config.yaml
n_head: 4
attn_scale: 0.125
beta1: 0.95
final_lr_fraction: 0.05
doc_mask: true
Each number is 500 + 50 x the weight over its row's rms, rounded and kept within 0 to 999. Layers, rows and columns count from 0. Numbers have three digits each. The size before them is the row's rms in percent of the matrix's.

# layer 9 MLP gate, 1728x320, rms 0.185, rows 542-599, columns 240-319
097:479481472547447524522507506559424611460589461481467555517528627536471474428499527504536515474414521446545449548521540472410603553425492538565473505605477582507545521481516577440554582519487451456535364581450514516488530476446501558480602519
102:593502457507456468480545479465533606409470498417524450439504547502542507534408493480514585412591456448535473512573522509468522540425536440444492526498548415517436483553467475534524465495445485555476436510413578555457465511438480498563384390
104:506492451513521541582568491506610590514499463494532529520535548468513469557484549465482516493499539449543527448598477496476471555484476488581572598554558525508520449535503585463518514489531479477501525510543483366557519514507523507472620540
102:506503516487512449557495405506464466469535533502443499499458479487488594540474429465556495623431497460498482521430554499525446492439509458443548482581525454499567457400398483466515479521541460440500513488502496494463571487535471543555585543
091:526565472493577472498552573526478446501474514636486658562483500438425537484511480584571399543457522575511504498456510517501418420421527469520544489406428487521473458559429520536509590544476485420494474464470532512465493430537491521554521495
099:513526490505523470555507529482446562490497533527452438457512570582433514437537541411555489463476542533533484524539501477562498523467460458486433510489497512478504370496461504459454593485518584494503494630482585459547470531541439444482450522
092:521515441540619498501425562498562517536448526523499537505455555574540484498530485494552476573538563467446520427532570533485448486565493482397505486394528471547482463494512472511452398501586550494494461509509465528596453573508463435490514503
089:491536468467531500493439473583519550550473455527435466518446555528464476541595490418565452526519482478477590497491490455515431547441500440500475439498538533489500472486498452451556459421471463397357454514422563631515440458524556377511514466
110:407499640602519378626488468510471569519422527594492457476498505536511534571536509515606536503501521450544475363506495475592524473470385533549477537449481459462525446425466402523499503389526548553517454472487422483471544426511464484469480575
105:554491450453465543490495457487450610530544400567500534486406479520440485454500493437487568570505441447489491529556494499496433461536427550532609417494492453466417415500443482478459425510476476441496398484399455453532460491437507433546497450
098:467472468511495432532503391550559469582570499493547600503502602499396528535486528521503560513513526548580480496520561489452500468562469477562552586484493487558452580527533450432541473536513532416520527478556492481551502605511545470526500540
094:572566549445515510412462474404585437479494566494500536523494487513396455454513519516473496499599509529446410466513516444505449579412410448496577598470510523525511416559543389481526471564506526419481510506576517488542404499569582536515561488
105:554568516507457409466513590465537571512464532566446440567495554543566428504430437370396467492518591596479590487536455453489537615483483417553557457555505597459471537461563543460517564515570529571521439563525392425461459551544590468563428496
098:480506440474333507518493450434550549468478568498589508567493438462466464527537518434454479439505502530510581481495558460487449580539532541515497468482519539482501485516561580483518559497511467475554527580433500496493517460535539518473519486
106:462531546485547461541505453465560546666584552525571461505525484568430417469533460434529495509455465509501506461486453467487574538505477436528545472477534530450581428508514585509481472553538560475623524459534456524413465510471551384518555593
100:463548506429490535460570441569410513508514493480525383578420600546401478522565515448483485574576567623446497492474449512523534523507474516415552463538536480496482447522515473425517506477538455516419484392480396497322438430532469456447505494
093:498490395415505548470552413505509563565463544437422576431523451501454522571481500517483410531503501480531550473507458554457486505547529497482527481444478497529539513499510528531515415554553561501471461534565417471464453554511619437501513461
099:491531553474540473496490554395472543469469533480428502513527447425525497548414499514489475559527514550538490434498511501566479489479455534481496516585478464435529451436478564426517509571575445600512506477462464490441455484543420581480612514
098:529503481566497463470465556540477480464468544434434451490513428538477475409487508512491451469434522589567543521531529628467504573495449535554576572515483507438544521361504454514549473493437490506455455525517494562549527515454532432479464477
095:476406524465492521517537484533474509534455578491433492477556589499426515528538432487570459430561542433533444414448578481528565474608450571529535451467599546447412522514492520544569474504488487535471546576526497497509455496436512476599530519
102:499512578485465550541493522482417556630463470454392477485570551568511562391483534480447480471537465536563478592594469449516523539503481587451475532496439515492519485559516523580491496416537560510510449526507479573494431505475525514443597569
101:514488515546475472456685469483544527659466582482450511439494482484457531506414478545514407510564420540554473484485484471504536498545467408540495590491541474554530449472492475479450501507509470531550464538540466516483535507606430428567509502
112:502541477377429553467487440553523569486408513531453483421522574522495534575562567582478411522468505469512580487583477507441472529439489448432390512452457472555556524508451408466510495403532525472487493584511482495476483565453507507599538536
096:545514535491560522551471485484503512456572529548524540464433424510405443481505430491419469537576405513490482542521506561490549533564399476566471428531462575426543407515525424537587585572543497467532575557504450549438386542489479544478524419
100:492489539540468475547470549482566518586521487455545532426555466475408598559542471503486536452486513525475484518539517429471505549565637494604493433513469481517501556563537489497550500431596529470525387585553484508432485512448452585435461540
101:526512499531491540518437460558548515492524515613503481426486454441524500542497414428506560469502507438453466545504444520558464548570482580480569537550462495485519473487475617500426600497462535542493466542492459439550413523471536515401483498
092:485569471445519509450591486411560544438450477479533474544502528409528503454524476489470433426457515505529528532546487496517487635440478348574495485519489558481564518482535457513506512452468557488519421476567499464553523502565551461570507410
105:501525441515500461482486420559473395545488515412497426511549521515503488545427399411532552492541516552507505430550464494481547484560550452497548500540494421505422448481459492484603498446583528565509401454480490487533432507507442434537516504
099:503481431522424548457549482547533502515590447416507538491517489518502493533507484530506503543481463599558478505547518483522528537537469544466541531520555451466540509455417533479498439511524529538529430543490443503565444534451549596675558517
097:528505504508446487623501488415516466526576516509575549499540515457552475534452534435481603592527500520472432460482390470468520533407507403440483488519523497472583524566481541434478468578464421411538464486441486535535509589450463553390472485
100:569513522477477489565443604492505512515570488485532504527459501434461476424469500575532429493544453418550485473435472502519530466472445494511534483477618530502532468526542452512549477425618449555503500475497443501566486453460496450548471555
086:431456481513505400617455543486546400420495657407479547542575524478448520527434574440516561511481490533525543462429511493565508557499501523442418438420462504529421431411470564500422426520456588586415462400517502509442494513564516516504513381
096:467573495454448545492392427492457516499545509425410498515535494514489426603512564438536501443576602430603548412499470516489539510561503545444425500508522527425482488624479463417544476448505618530552509523554479526512484520494457471512485522
097:394528515442456668499510492504472547469552519512504576510429548497525540419570534441513587499544434499532494619509543507490508459531460488433416498401566548532517545580520485551537465544539431516602457464560486463543545517549459536566382439
098:494413538476491493487557430451514586387503481476532433533512507395553488487448438503441518527404544554453491537507473415527529520469451439421497531499524454521437494485487430428530543544533396523511481477435481557484528562475528484519481567
099:431545455484539406420453462498391580544531531468494414455522484495550375523530470474471500432495426525446499524539555488508500501458605460633419509532510522515473534483499527404526511611517404552426524504475491508540542499467522519520484498
095:418553498410492506532530528433445529491527525514490483549545488395523479472558486436470458539540494481518592421509523357436499505552510545543482479513467591501457438489439431485559562592431497539511447517553448500507553555476604551498505545
099:470524494601529538457536520553539571564487506554434496509497447529531436504531499472499437437491543528540457495513405532487466550530544514545448547557595548486525503472566479480520424535509506578351541473531478555437529543511404479552475481
104:429542561507470579638471499414499439480486426529547512520557436471565571467521480526432491551449512560493506632462489445470508403475523497581478454513524556511423570454538482506525533652544532404540497498511492512389616510477509491517462484
103:483499475442456489459529483370480493508485448474478516496579529540539561604512574580581572430499453539487559551512504500408478437503539410470512456526556524458522632496409549493542494509549536490477450561497462516501472509521470580468526550
098:432479485421458477537436524497549447482571503494552546449481567482408591538495531420502480495471641507521477577365496473506468442495587559556497530531511436628558469450477440490446531456456540484422486490525508503559519566510495571511497462
102:552448554478413524457524537499481540598565504499416473479492477469387507472469413433555510547397489477579519451552556445507528476542471512445526515589459553547430522539582487519474533430516484493574526505478458447629442564518543583400517509
094:465469504486489504506552573513557564446554571417554467550545531527460514467494533512512507431516526563555467483526503408484443596486552442420482415557559395570536402539506485475445544521394505410558437528508515511576550511444484511515488468
110:410452529474498453519519634539456428504489495501537466484489519481471454554470513518433460509460495590617484511505525513495442512516596487490448471544439461438479557437416440520529540430355503484479525383546488444418592517494560485419492560
092:620526531555424525544500512488538588477571529529496434411506514555458526528614521466463515543509544440571532389541507414460522521496549493506509489482512463492526492430528411506460467470495437545434512512543498517588569446448460527576451481
109:566512513512457600508494502491562443540576588489449437461457467528596491572442444496470567511515481555521509491567552520565525427424436532497517482523448506473484499464452487471534537512592421391491484468513495511527514503558509549486598496
096:575491546551467508545428485434388547519493498534483446502461515542534518529527521472538587481498405466472398388510486497553496428508469498555452479491492516423413424476533434502598500456508558513461424572452513556471481474485403591626431516
109:462509422554523507485599504557465519539420545514515469389439530583410548389490583503404526554499505577546527508554496400535553497442502438511465566521614445572485423502536536456515442508486509512524462582490460514425504448450386519529501495
103:437458438430539441538539498476514462441581535601458472477518500542467598386559522521555562467589524551486464484513510506515521490499448614498536411441499497587460414443464545599415533419501440588600464516552533505545465565483444418490629525
087:579459478493419542576546468498588551506530570476451513506499456578522435553404587523513493485418457565459534549465510507586510453489457501491530476379517533530581508533473496436515442512449455489500513494485500472442568524487426626465608534
097:590465573396507465468490562469550558479509403474498498568490507526505444498434428407455526428562545490538438476497536437524463521393465553432511536524558512422543423509417494463417636544520502456426418507535553552435403496447407444501511542
113:465559537468465488607446429413477483434443502542557532476513536484449532468425523495450481480530540420567508440544505481513538546482463535465513497501521412487537402465559469579532475506453518438600498512502553502490445576600499532490504432
090:489477397502531495638463500553499527511519537524499432456593426537479435518507494486413522501463447446557514470506511466519456577489497461439549492445574496537525479374578565537497507520540477522517556520431508571549489582493468590484530490
105:433486513386446524491424456530466490535498476416487521511549517513445448531487528540561500607534497560486489451515438520486489580581488473437535484535474519617454523559536411547463395540478546549497543490546495547495478514473497445482538466
098:538467512454480520541546463512489536519503504523523539501453507521455453530488553474490585587371575578503510514500517510504503523555540558490478562528506469414510485483523522412509572519506483499463548473561539468516556543538512467558466488
101:488550470464483432577458549509525590424489529603426467508550449515518480546551470533557524563496512433504483618550493561426552477457489468511485431513531538514527395514536553446528475556618534466508449454437447478504578506540533482497439472
098:520521485626560507559575503471448484444455543496529554582521459473535512469422504428498455571514457429448444496507471473457529410403509574475506519453494393522490423423521526479518407426469427494490505574446509528444416596543483536509528511
104:556552512598466555550514516438501437508510538522488454481485423504457506550535547574554559480478499468512456527527410395505443458512557483399524496606501571452521457494396504473431473579467487433427486495513491585557534493657455526437535511
# layer 9 MLP up, 1728x320, rms 0.183, rows 542-599, columns 240-319
103:472521561512523445486559445402549524511434571506474523568582579568551424541503456435534506486493459431510465446484516490574435455582515551508507499505467500459500483580414512486484527474476437466405528497534410545557526510499469560513469530
105:523528501501435518480501497464485460458537533435430499524539606497534566418486519493478563470481485445406576478611579496464543496534494488567517465563484459533510556491518558565536475417544539514475388426473549515445591482535564535483521433
108:520493519523605524506523517522525603373583491533446508425423528447420571424532523558397551520483443444486499565579557448473520497496578554628448556513505537535525531529473509473477539396382574495592483580560597470556599457564500513537496446
105:480489608581523591537511526557453542513493490511487518405549449489545596398579563528383546498531452502436436605468557448472507506459581505527533523549423468532529557441565535507536516514583466549429575484494512506503582520416346506477504508
096:458472473534533444519441544431516496485471488561474556562525526463477499499437638575509505533562479516500500538468416492432480513555444473596555535465516558507506567400666527595548472543543428476549458499448549545483448516464423502567540481
091:521558445465447507485468512508495552505437508461444475440428436526446514547572386466548486563427587488427517592534488417577520555581508510471427594488506452496448526484475478539507402582502491592457488447578439484540507530468572543573536493
097:550406473504481486518597438505424545510520521559437441475512444535591609603419435452557501441562569483543519515483524574501537458470561546555461479485518467440531500525500564547581504515461521452506547548508534504505530443442532434541528497
096:568420479502483524527496460585474558524491466466449490543436457495403489572502398415554449474536463460425513465506529526533410429471576432450579502566596560487481384528502444507555499490502421365466503387474530441575417424489583453606468440
105:558444518484575447430489504488416507535456440474561479440536537513491498478492477492417552540558452446482542575495539592453451509499533572430414461612410479447502594426518458497436568488463439399364439554567538476517454510411516491462493451
101:484485534406529445485435562453508483370429624464541578493530538547535502550552492522539508460474486588457491524546529558478514506455530589499493543561477518575414537421546517514504550443530515576546442491595517505556501479512601460454582490
096:499563346566583462573491490568551584536534418542562504422456527580476443435431594594422477512566437408408523548486497470447587461486406430598507479520511533543503606595538495488567477513456517531481490499487421622489519564462534532476494548
098:496525505518588518531507556574537482561551566456515582559462441493586448454489593454481459485471546629505475491460492455538473436569642478476535524469510456444486576516534444491588489549600462503546514510494502507583493493468490443442501461
100:532465395456564556504523502509514507590477525454568546481499474466372519601517550541404486510450577495508489550474448484487585626525495477531554383471458474620465570642508386468508546524483543484479549435435637479457407465566572544555534447
098:483510465485470411489544491524497486544428532487558549490502548494446582424483496539542519448456498520478470520538490545589503495475546488568535573427399486433498559483570615441547512535521566499521444617520495458462521470517522454614518419
104:509605478482564485470406542425485585510530540398584478585561545499537490406438454484448523577489496512571518562513476502481495488498485480557560580457514531456446509567459566448518540516542417504434478514460527466507466500512502462484583436
099:540546393483430540487459546444460508542555504561518448569465473527549547480493464493390479513501555523494499519484411465491542491613508452508465444496500507527545461544587501468491482535482526464479520514492464519425498562486502519443464467
096:516534467422537490458488490439510532517425437438487497483430471534490482479511470493523493512494487569490498455499504376407534516552488546581478564485595563517476487564522526606510470523559537525455558478493502480483498571582494556583478529
098:498476474512449548505357563470461447524516501577488534475490501547423469504554487456442515436471555463431552465492560468581515389542509431502436535551489469484423520538581519529560502492507592509591496617467424538476567537520471485450478419
096:563507484558509548590531500504509525542485521436432465526550557538376556507509523470492530461443433509518413581376621501488490543445589459501400604532509511529515509434507433475435492501503491494483502460493468407429468551470425462567430524
099:467490502513475475599588495450506479443455450551476476400466486499457473552539495529508481545503594471575508463517477509482386554404562495389472436478554486542462516450589521441428543434551518425460525531515516529597578558529494446482390452
103:516505453519524538458556460538563578419632433491531534513607489461547564501628470546476475520535521602395468564493409522564562623474493571356504442449425459456404515469475516473439438522496517478455439545483544554476470481434380549467560461
101:507580443444437500499502527489496559504537578492496556487419578534553513464551545505450532552522597517399466448496504530466468479503491523503417480633560464441534493550463564478445446522422528474535437593416468526455464570632532538507507546
109:519562491556474529612511514528515531437617526501554565446487550460484488547555567494522555523540574525496503539547603458567448457642510477492523534481535445446546523488508492413505511473514543507455549473512465534468522420497451492522521563
093:505487453478414469436498505422502506552534540450437395552474451562481460490491460502522490479644511410485531494460499540507442507425468545514536512487548491462498446479416386532519518468423556559627487419505535396515533514528456481448409457
100:559473521413470431435468456451447497425583495522485510487522421476470446427484432468474574424512495554550509535427537472499351378511442507498429544517426452446518571534446466539511564476443444533614527439446483480471476537508553518437523448
108:568485450512561511468565522479649482351566463566396520556541481465513536533480483575547448541425605588443542491394517544527534466496470450421485440524574557516465529525531501603459493436502443637498556435486437473453560469446461495429580465
102:517485538460537610483466485444574454534510433425421519544541378432601538479442488578572569485588429506596542457555451540583446488448440474504498511523450436443400610499514459458470543473461523539527466543446484475458531528527415526544494514
104:489599496471526532527516459550499393564507474512527463545524533424430473617518501437508473556469542506550640483568536486381547520538529466588477482616536492499502486485520472509547420471463482420522516473606561470506429458522516417540520562
099:534543426488514506532463460454537426479485539443534602591498508495487598570463404581565473472496510458494465554596561499513510537480442439491440433495560452536536528554440543435497509441447459440481499558553506472384535514461493507439545611
093:544495400402538458451526578464529528507545569592480490585502364493527515478469492510433453516453476543441472511512534593587425522545512464523445436456525501593569485550529498543554585514577514480434477564485533497537521417507554437489474587
098:516486557508542528574415512508461521518497539438538593480552540538537505514425445553505536421597504564490552569483486492488612490529496518562524545499377475460578533456577482482462550516536444436487491463511508414498488493436463580505461572
094:473489475422530508574464421522460441512423537549499538529442480392413427535497477479545438533485530481531581454370485452499511560446468505519477453437423480561565517534507635548551430508532495526588454562495561481521519593511527497452573433
095:587445519480451465511491535540526410545458496429487501492401447513524458467518464499481393555550563523448464523493540518520421489454453487546494505516491435448433576479556494419463595499424414537551520384540502476536450440395463541480515535
100:545521443520496436533501529517587469490516481429521495534536490536567431596484502492440529474465512472434378434554433520408497473540496488575595517512490450509469483507510505441560575400491486538481443521457521410487519526455462403467582500
100:432475509438586510568479604454608490527533518508479453493511472462548552472451439509522497482492462488549507516566463515537444499532509496466444489497403555445524472507453475503529494486523491489467565518557502436498504506469527501433507440
099:566513511526515477481484561494528498491419553481532476482517475592523544532417449488509510365503523498569460418472517608428474457531429557504604470477523539554508526465545463505518464485488574564518376582545585473436485482484353435438520426
096:523523522493428469514519467550470499562450520532414511512480567508486529544558490476501449504554494566541534520469511549524446513588484469453572448511508455509498567479581487421541535459588431524527547523562544544558499432512470564556449476
105:432592502435457479445541503529441503502391442477510409530496517501461498568460398560587469466526535465530459550607460464515540435518559492499473433532552475442511567441450446488363522511615464580500461466538461480513471551594416440528527561
102:441509626504514460537522474501478559506450590538518402515434501436618489449530432493574427530593508518567476564554517417475455485528517441478521489556471509536458482487549532544469505599439544426514406507521534585401495542547570455405523440
103:444487551520511504457462502549536579482522563555465552422508610532517428573501483620454455435510526497465539505575459359401561441498489403546591478595554526467495532532565453496499484523438526598565460483547569623464525502499491485434407557
102:477506443483536525432547517553465602524485510506515495469477498565572520436523438562485567580474535444505559471555574508504523443488518491468600503602454454441516481425503558556475471496558527546540476440424540514490474387530518532562537514
103:449473539555570626524373534511463497536518498427465514497515487467487421544553500485503503496496494498626510548503518496518519477537510498530511476487478493466505474595403448367518473495393575466537454450561516533542474474436438460417510496
092:460414534400493547540616470470594477431472555436492527490411569481537478572467565481511558513489480412509483542462502495506471435476463507431511504540536493493420465510567492500566445480454552423440428515467482471454531523472484546573603499
112:436591532504542516416487416440614582534503485439533544490425499549379516493495518455567504526463546486416497494524464502566546408396427527552531494555484543515523482559494533548473503561488425541451460554536466445440494549570519476460531548
097:469544439376600480536506457490467474515525503478497562485504512444574439510453651424530472503392489551501566486491510469596453491516572485496592489469574463530565543477491469459395520492432556502459419490459499411478448462463401418518453525
101:534579620547428582474516564449480502551465554492483416464516493502494461550595445511583499480508518471523501519486551480547466533514554531515393608496582496596549544445501496476507581481556609503528513550561510472485527486552599466567519506
095:445471521496541516432546427566478501538494519451513499460472557512509510485459616557577437407453583478510596535504527438446459514622540492469568523478427474522496545532422536494556449490427478569515517570490566510552506481447445458565525411
099:385490453485515457410446554530486497500454428519502477555460519487478473524538483535463546416509550455535502459471469436471503420494489544527576498550508474410607578552494619503501537472502501489470516571468526535482404446518507495482507533
103:534498570485444461570374536427482464541422499521438383505503466461476471426513429457521417515517471506590494468512483463547487582578480506471462522387440473513465547402402437470533523459510461436439575448551449533554516587449491473491607479
090:566439430527510559579484528477430587510555549423501442480503461545553583492482507429474492508508543471483404586389512519500460509518573540485550440475515538571501495429502486368486505432499312413476497544416452450442507558447415495508613423
094:476541436509538518555514483467547446483550558516569544539585554498487510523570462543474448580529479528428499528564500565558468578442425481465575407517534506568486464471524393504515447603514506563522495545511425451488492497432523530529520455
105:534481488575466531507553540525592533586495532441596447547440597475498484573634489522484475510479421521497457501422534566497419481562480511547466505535563572539492570515445451532539541550417497477522539427559412525535527424428500456559519517
090:513587488493612514555504490557451429541517493479516522542433449498555561501381469524476526532546471486561479482507523577520455468527504442504437510476476540498514427565529545518522580549536578471471431448403457488544559451464464532422501537
101:505464564478487503478523430586360546464495520408479537543490474607572451509528401502368443454460516495525602517448460484477458517491523499452519520454530556482453504417434468520564544484432448457542505432492470482514540473510576458509565518
097:461528425469464511428520547437452465513453494487525427506446388497528414544429477495544493553486485584529518442451468468505556404542537490534468551581502518529508585610542499519435539414456456494483458457487538520455512506481480496475547544
099:606482535480490569510506354565461452542495423553485565481446558439523521452517533532497376454583574425530432508421482489472428615389477527511476449512588467487517652469488585555495496448460541487432515489492403488394499503494554438495514483
101:477516463435580555453492561607460556541566601472478590478410550506464612567625565528502481428437400485546518602556458465554425477488522391542483487405490565479442551515473529507430475513473493406547505483454516510471516490458458494479533432
100:512446517357524502497547545442452503532492468555490576481430506535507572535527468515468512571469448529483494559499505419492554467513535445546470478552466512496570507481497554573495512567516596475464447474436526540503578533537571552476463380
# layer 9 MLP down (transposed), 1728x320, rms 0.167, rows 542-598, columns 240-319
098:486477431528424475441528499441452628554528516497384496623546529593514516512439465508493475508525432459528554530486528525504520482521483531498470515602589453488438447525477461529563432567575495574490421425542512481566507522439531436509499448
097:487507560444543487478554474600454519456454399514480584496468501556556423544501504470433588568484408546495469472501487567531479617517506462399535475502595495552469582476470472548512630458564497590591458495474458504516507440448506578457402496
102:495487455478631389424536458494613536500581455428556491525520536438586502465513476606542433506511455470508442509504451548521518546533497442501497546551507475494502512467477424429416468491506592555524510569545509531478435536494446553497467502
105:473610498467562517442557470592451485553562435467492559427541428460553406480562525542563554545497479505519440535497541434511519506514538547533472462505514443429397498504555478571458521596448454531478518628519481508497525540526518479533490514
100:538440462524440567607518494466590482524489432504464503538526546433513492410523551513536561586577452427488569593415392454469576641550558625477506441435510522443536506545582446567596433562553487569449642544469561441564541532445483478532551520
102:388501545447440512531546466527451534556434552577550460585508546482463425550460432484522485577547453446449461513516464491532473492459521536442428452539564520485562551576447552432481413463368446468493503475433564425459415504647565508541520508
093:564539442568474546574579543444496545467534505453535505541506509527466524441524397419360592469466389514540421613442463379475537497551513460434500545471521524577455524404454449459561478465503538525494495601455441537438495436506459584461468472
093:522540517533519449527533537466583535469518552517446477558542508463469482441489516548530464500415508504425497522479511488435402561542582520527515452501414510548516480494597560481483540529531500493533431483487476456377577520552469471579520462
098:586470606476445544521495498493495359514470577422541532557462510540509509528474509495558646416469471414497609499477484602479523407445460585547469463523508527562474417497425486496462449418445489504409502583394562522481487503522499482516479487
103:527554529500488465539595468441413495428457474435490490356483563511462509513533607502472471446521541570445417514510528528536447517362438440461464529503503533581582483541462523517510445508465483524546436535538511503526468553469596562479439459
100:518433471522470530486525521495478532488458616566511523485484465448552523480488555505552555506487482593501502523433505463535466482539533517514551459471430365468569612456484569490455496477535489621587496497557520581450454498532553572434588429
098:461517516496573527552387515476434457502576521493435477527530483402540535459472484400477577439464553504475493463507454422437443427389533503486511523495438500486520476480422356482521473539588547538578546437501482500534473576553456404536566518
106:514525437460476443443444466480488498453478509457431501531553498542498523476397354523489462472576518505495477457525451500464429526520523447505486543414409576449454470562635566624569462558505434494550510630500535515465476435500564528394456515
099:525543454524468506457589471537576567448537468527554538488566533533427571476491547568510505475535528524476502448533446451441510415500482541547487537548471465503481572434505655440397528434437530433535454607523543406531461549485485462505556441
106:600466514545543486411482457502447521569495469447567490569489569504486490504495443460513549620528572474568495511547516542468446520551460482515485474507480549432581481543482484563502487450463557584428568492568468474516569461538549523594441517
097:466499509544511510512518471467524443457474496582482520517535493457534506449487420445447604425508525408412457500503553468549646483557468465501573472457567475481503529549490493567514471407455514505531464534524508381423496511521532605404536403
102:443524463474463519479487534446532516510537546452550493548506478487550522440600354468495551514531569570591500531383578488465523513504572466459477459481494491434480522556469503530499505592411489491503533482548498472445526432499512554501410515
096:512476491463480427526437502496502480468497506495510448467491469480507528424464518462470547526497413480527588602430600547499423484430563400460470527425436409618441429565472488501542406446511553521478458481494504560402510503566455520684382477
097:561481494498504540525449472459546524405485482501558462541480452403463477451562493553473493476459468524498506574515504504569471489485444474494518594470542460568539549388493556539586551450537447384493428522537468478508539555626457533593405405
099:573499535483476618418528545486501508436442460597510543607506559375455487518428466593487533503419474544467517519464504472463573514413535495500411432592491529520458549377547519487427539412503440391553571515450539506523540467461460553502512553
103:429489587461476506421544582502561504505605420484512470512491492456570558417542551487570491488468417510452383455535463493543556457380448544530538496535500465517362456370489499485458563502501434480483430644529472552574481543514462476501452542
102:453374547490459438490599548427441534517558488449612406475485531460495503449581482460507554495474487409540564560489488458488492568539604546588514494472482460442456470532527566463501439478495454489470460587547503502476457461511504471490409538
109:620416533548483468552495531504553541526406533468470476506450489488472468570493471433418470392500497559454468527515626495486613523516509516517499495568485573393556536562484491468430474511501557543420551556525484407411571476491489440485506463
094:413556572437604545438502441420593434478507549453504541483489464493508562493475463556471486452509524590534481429549463492503531567417555441403552496422475487456561518568525591497505461422495500489472511618483393526544508402442437593431540453
102:473495480482566497485550428457499553559521475508537551516477476461495491464430514459417578500498426493399507522484407421456439511547477519539498474488486455527556493576493453518561519476494415463511516552592558537543600605473483482441446474
102:537523522460451469448543583582530505475480563492513533441496518405524568524567504450484536521514518509505476453494427590491466428478528511460558577534551511542555558549477525473534428501356467538556483529457556542425458448563496471564416479
099:437471529520531481484452467499599399449469549493491601523472515478436588556485483463572584423514508534612512477536465506446530449513558466495499562537386446561443382456562479445523431408601444531546393451538480474497485491491530476515450469
101:492452439526448469503533503504504443520511453623487575446482554477402501461484418475650418500619440496518550473504458525479608559504478526464524454526571541454481465426549556516590521481502610455587463463484512464518395574494465459434569493
102:507519496547482492538504612404494492482459557419485400522475530527568508573449504493522517519484491507604508460530493529514584479448542405508577501516433519475513540572490427601446517582458567528471504492546557497447412486459528435575468573
098:465517507554528480564527556509437473489510545501537484472513449536570471417663547452595487480441559461563528503504449438468523543546453561422324534476560575449412552506461547522527481529498460520535501436505515526535496566479424497510480456
098:559565509458505491420533472492549506600480521483546491462506540405495539538502430508479521512527509542432417435520516517443503582447481473564501482525390460490538508452521427493475427404365538478575509495473484417548498535469425492544556458
095:472497480386523547529462526542488454542488421454507514527574476489425547541545506586407541531603563405570560442447532491502519441373467510490511561492499506500434446363430515576460439501416498443421420447533432504521587548456451538478487451
100:490526540483481440617358436457466507439517486428407551478517587465539553531400418424505491616512510509607552527582540527496490517479497508545484426451552479590532515540517404465447509603537523478527534549461463531584521504469481547524601481
097:540616488534546441437394535534436532465574436415460478516537498480519476510521434469482444490465544532494382418567537496470506564509427465478467459488448440507550427419498498419448410468462509504394444505467625490442461545512525414508463538
099:397514456547568497493571492533515486489527556509535442476565474517593510480472487517427428531506384483492476533577455455650522511465530581608548436506431453502559536470414524440572428580450462541442517522574534577538465571460563512523500447
104:464485570612552487569505502415545499516396570543493482484521552536542527501538488484526538492474496451438470501489512520536524548452461563489501570517372485571508483501444443473554513468563498502545487518464460494514434462507539478466477558
098:464508435482458473480502587505411561489546497444570549544437569581573585524488587494476530489493527547554424519556467427518512572445498573546464480476502463519460485436501458474437440511472468473455502557513452465531497504430501417493493502
103:456506529514493511546502545481506471438561558526531478521519485570510487600565528477479524502477573576527471497477546549537456515614451423387489631490567445396375498385495458440590504526509517498505459545496546488523507499521565448528490470
100:608362459528493528440518492428420491498537466534420437510476411488523477463604462485563480469524502459395410477458529545465514593599485619432484421464474518477504520503563485483517501497548494502494482473502533547617493572509515561521516516
105:544438530446513457496529416516477593403523504544450481579461535474503469473559534702499532476601579472470422472623433542528441486493455519504525533535503473484511566403521550475534450539464520530525420481502504605532493530544510501497597509
099:439473538489474511557508502460464453606437494420428524523563459549548424510533480582443499578594526507545546528546465490505513498527566464380593518585518524473550504526520508557539455449511473485501488417453439562496477526491403519519532497
102:538515523528501536550504444520424554529480469439383474416462508494581491506530547444588512443475462468509560543518530410401459546586549481447491556497498470585384480537541576549586443529588521434540510527516462522504510530467553530429405500
093:450505455522534461535425492488496521529545517534515510512524564469463478479557501523544438486502553475486467540519553524467505483471532487522479530395675468530503560611474492380495667476555487503588571556528513538544550479523583514474542560
101:394447441443546508478467563513452506444448492557502543447486486578510523574500539500487508631439510499560469508472444452511448567510536541458548560507561523481502557474419503523590487512409449574532557433485528557491570471495478476502463542
096:516437559423488446480465539509478516466418530467540549433502416522456420548540505524519553559547508458498417574532448517568532530567497504501595504414505575518457444541577518534525466598530539535441519573497490431485455511537527408484531413
101:476487503462443487482512553440402507568459522492464533461491517470515540432490369521474530427482450520534397535505613456479414576496542557437523459453523397555535505559522504499552532510484482540517520509538471540395608538575511520514532509
094:564531490487479492463493471425487519465530618562508498566532540461595509542524488479554478497468533501593344445542601511516453511453559471453524523542499482500525484447419395469487495562553460390598449508487507546454500429511428571475554449
096:512458484511528437521473516470560472504479493531458506547512481495476579550438493568475436467555509422438499513490437552539452570538498607499520543522438497499498461510456554466486401589500539436456567472555586542548370565385564467394536465
105:439564559437435411516597475495454510487570471577491489472583418451430525464456492562570530523588529532539472546513491540562485519502428414438470474491539456583413499423410422479401534558620506504473534493470466513537500519498462401446517465
095:442530417519551543483507606491521432592498525498518553478520513514553494507532604561504498485586495535455511473589488491529565415434419473598557426438446441498508481536513394544436449392522527476391636516508512541541534591558401513582482437
092:508501454508609517477497531415518502531529414478509532532468441556563484489512367491475459560418551416437519428526495458450446535451444499575560545459542478466435412470496504494498536542475497422526497509526499489531471602451463476462540535
101:550486499580500524454497485472552545485423550530530480430446509460591490470537480475505507417448487544405494474484471492381491559545508518568505478571477487447584526554447504503505515426486463490509521511430462521425531476476475514592571529
091:461504466625645476579593483523465486488443497587443525393451481451480623545514465523450489619575499474509466475489599474535506473479494501491510557563502495456449489491541557428454538465513519522590588474529467491463468562467507582557435484
104:573498520475454527508472536465592481429485586493496526519585411465480463552560533593427548480391524469561406489475492471551501499463516463489540532485488495541531469430454616403472513536466417513554405448452452546430499511442468523535517484
096:495527557455539457454533495568547437568462538567482484427494465450511544574488461381469553542396453470511421415478549481574528557468567508467463421570540458568496452499471504442422445431399492485455491468502518496492440466576497519575581530
100:549498465468483531438447455522495468540451448526399584496407524505528490523537503560435537529545471519427501507520500458462531529561493592525571476465485435514483580493399484556540444452439671617516553525536481557545557505489440498427488469
099:464523566466592492421447461504491554467501532476511477606484435507562535550451496442460506442423538486491463550554411479561502572559469502444528509453427569498446630560468431454489536580499441474532518466453415552549523511448518502480583453